Weights of a small GPT-style language model, trained from scratch on English Wikipedia.
Architecture: RMSNorm before each block, rotary positions, no biases in attention or MLP, some layers without positions, some layers without attention, local attention windows, gated attention, hashed n-gram embeddings, capped logits.
Training: a variant of Adam for these matrices, 517M tokens, 8602 steps.
Each number is 500 + 40 x the weight over its row's rms, rounded and kept within 0 to 999. Layers, rows and columns count from 0. Numbers have three digits each. The size before them is the row's rms in percent of the matrix's.

# layer 12 attention query, 384x384, rms 0.0516, rows 103-127, columns 240-287
098:433554548427461499499535492463498488555570489514429507471496463505459498444519532502478532483427475515464475448491470560492538528458440548504516
102:481453543600470521451455487498470504501510419526504440517508459551496514474463500452542526382466476475550465503536573439515455528539588501511537
094:483497519498497559531496514496498447477505463483506488488504514496521539495450473604466461459510497522491494491493500471560454444454521439504578
101:544463507502532539417542418496513500498548504498496487526506450534491512398451465498469522447542505536467559515509464456430480516533545462525540
089:433563540433445500503511460547481518504465528411500476460506475522514491422435565528495498525524487550464453455530480522561492476469398504469641
103:554529491548469547442529399494548545514564477500463452510484455553490502514469513497489496495473519483470519554572475479482542456475580568446493
101:490422489499473435541491480490499537519501484470511521493469521428492550589554498469492537463464482406574527507534500540472568520540534561460514
092:514505442504529451586455505534442404482423529476474578508429561483440476457498517567478478506503546516478431505463442461515407507519443397528472
096:434456541496537504534516525525463429441471539466524511536442527512517550518462473567477456533543522494405492528497449503535495459458475488504526
093:463502439469470537490479509511497484452484514488495522521490506530533495437511500571549479497542537549511514505491492495520396443529537397475526
086:471499508522475508515513557474472413506494448499508482460497491535489512415491509577477519446463521451512392468506486499527451497464436470546543
084:513414468510560477572483580507543409453458540573449586555459569526514530520508498522509489469464489446503486520487491483485489542544600465535444
088:496465483515522498515514468581492465469473534512427552544405435553498523396445505518443468469466502501508503589527447464484474506543596470481468
088:450469514440512465524494494497541517539429519441484511492434537497495503495522561469555554462478521472509446465497549494486563543582481551482540
104:544515479465510548514451481491514504539515492439470483541484508566512527441511477520504506458472463525471496462569433473487474520509546463498540
100:554416485520494445534506531507498514468470474540593490516550573473496517550457426451507522454528486484573488555515523504498470553509486445494510
092:484550495542557523509476534545465538484538471508520510495512474433489481591483488498436442543524479439525538484493529487539441474491482456477468
077:512454439529459489519513468498531448508486509590497495520462575515537458482524485448557478468433548526487516536518506481461534505445572518510481
098:483504493503517526439513494524553514459472424525526478494501501531517509457459497466523522428551499527482532528482543497464507536465539416430591
095:441511530476490547511473548446557402550518480487517475490529537553553543496520477569559461560479489498462492450474437541534506444462525512528496
076:456533547424453453459509470493487623517547508415499492439493435530446489543509584512452535568513506464481483484501514518536504428535421594451519
094:478565519431536516530448525503467493519480515545483533446533506398526445580539500487477466544474499504482409459435459526521456457448422499528460
083:541469543558492500575512541526483496443435523521507503531521484552524483499468475442497445467489514497457479485535497467532416492520567475447448
096:494528533484518553399518460517518538484530556461520459513501396606540498428480518532489513480555433520461498489519512534451544494467599518515505
079:500450504529514434521439478510507460457504515589498545511494601512540502484460470511477437447486486505541523552512508480503455533472601474501515
# layer 12 attention key, 384x384, rms 0.0513, rows 103-127, columns 240-287
099:429531521451530469579522409460555489462499475476510493477550488484446522489535555571424483534504495498417458586551579514447552506426510492487500
104:468500468570514517479408487475502482476508433525528536485563478529460512479428568443558472464457522521510467545547536454439492561505548569463530
096:496456546481532562569476551456463453553538446586437502454453490489481467450448529502459478440502430507468527490484502520581526448520563533495503
103:560505527443567459460506442486478555574542492469481469467468490499480460518531477451465498487536527518446590495579469456496475519483451519440542
089:420520491394495532544528479500536469544526527500457522460489472493488481444455537519424511433478581504494505503475522530496451504470508499506454
103:546516481549458496458526465524484545490470484443546494531471524531464552556520446498494482443560521528510489499602518483466565425490492543446538
105:495421500525473444508482474482453533499466479481567481562532488497502507547520439545602542512521572520590514430466524466495558458521492511504527
093:443495505512502489528465550496516463524404553478471516535495565504475504447516483532478447579481452546555486508413500567530448508514519432527506
096:568536500518516538553470500512497466581497511503466528538414482519530495507461480504522435525521411502473509525445545572575450485496543480547538
093:481501453424496500530471560469535482578469510542513542491513445511403508483446577570483452506469472536398474458531504487529472452515532543459585
088:466471495515539479555437506415515402445467488541477486482550442483467528434442565538435421517461511497484474569525513522493441554471552509564482
085:516446524557527497476470550466473410507538553502486519547476509510506563496487483475546478567549432523494516509445478541498477520553540481520499
086:498497484515499433521496519538475482529496508437541508537485462520440553464474514510484449520530488552505543548504492503467454503498518488482513
092:420438440456509451524469415490530474496420504483477449529533555565515517489492549608516518489491571471499466532453505567425486479488531515507471
105:458477534521497502459503516465554487568505496486485480482516490502477460461488523554492509503519505450452496476468461506524534477539566476505450
101:563435491517523502510449513489429479531494467545488477518521530513557449521481435421558501474517531494567543452460485464523467593516487473536498
089:450505536564495547499468591463464555525523493580526561455500456470459440519463429476488467499499481516516526448496542512559511468524483468523469
076:549453433531532506510532428556450470534497528466534451535529585509516579485526505495549471458514475492484462499477441537415471479472535534524532
098:529474487457520560493448478448468495576509448529487506427508492462458487548487519429450532436505527515464591461527514501486481503514462534458581
097:560443541495498499566544494527546389559540491518481489492479527545537610501481523547493510546471422489421473486481391537538517495525533516500550
075:461562489432447509529473495498550570502452454470485520494524457551498479496465490538444500466536548508512475505506574519546560458450462547454521
094:467531549453547555537484576449500542522490552560436565428550460497502472449504519521492465522475444462430468509441551516561486508544491478552458
084:487513536609471515428430528452488489491512528532452482514515465482455530488483423432509446511500433489481498499538522469540473497545529509577495
093:550529509432521498461541450557505542529554465468492538489448460499485499550500511518456568431506542479480556500574488470528519500487447529455492
085:468476488591544492518484542501448401560520489485527516528508573498525529474493474456533452534522443495548495508494522526499476533541525529515506
# layer 12 attention value, 384x384, rms 0.0486, rows 64-67, columns 240-287
126:493528517557500496480502493565514603459488521507549469481496459557492506578470589452533441458479462441510527504583511525515423491448481606506564
079:487521533504542519490562474514453524509467443576487544437544439528514458524491490533546470532491507417458479491481559500487443519481520553468425
084:557542487454463505485528513486516446510518502517447496508489526425466464479451500518489495535482477523445462458561530393526502531482564473548521
073:477538490463484566473541449556466538487466512519439558441459452507557506434496534568517504521501486485480462538517557540486427493453528532479473
# layer 12 attention output (transposed), 384x384, rms 0.0487, rows 64-66, columns 240-287
062:382537539530553508486530542550468531470485466479502557476505460485481506552519505535497430410485473396524497497568534513536505477451504520426491
090:480485556487478579588580519508446551539489485509513515468528485572498460507535423521512482494466477454526529488525453558515506501436436561560447
079:505510488473469528451548515465487450586551493525486446514534563482518439521498435467472497509545509499489539466552432480513466402470542490497425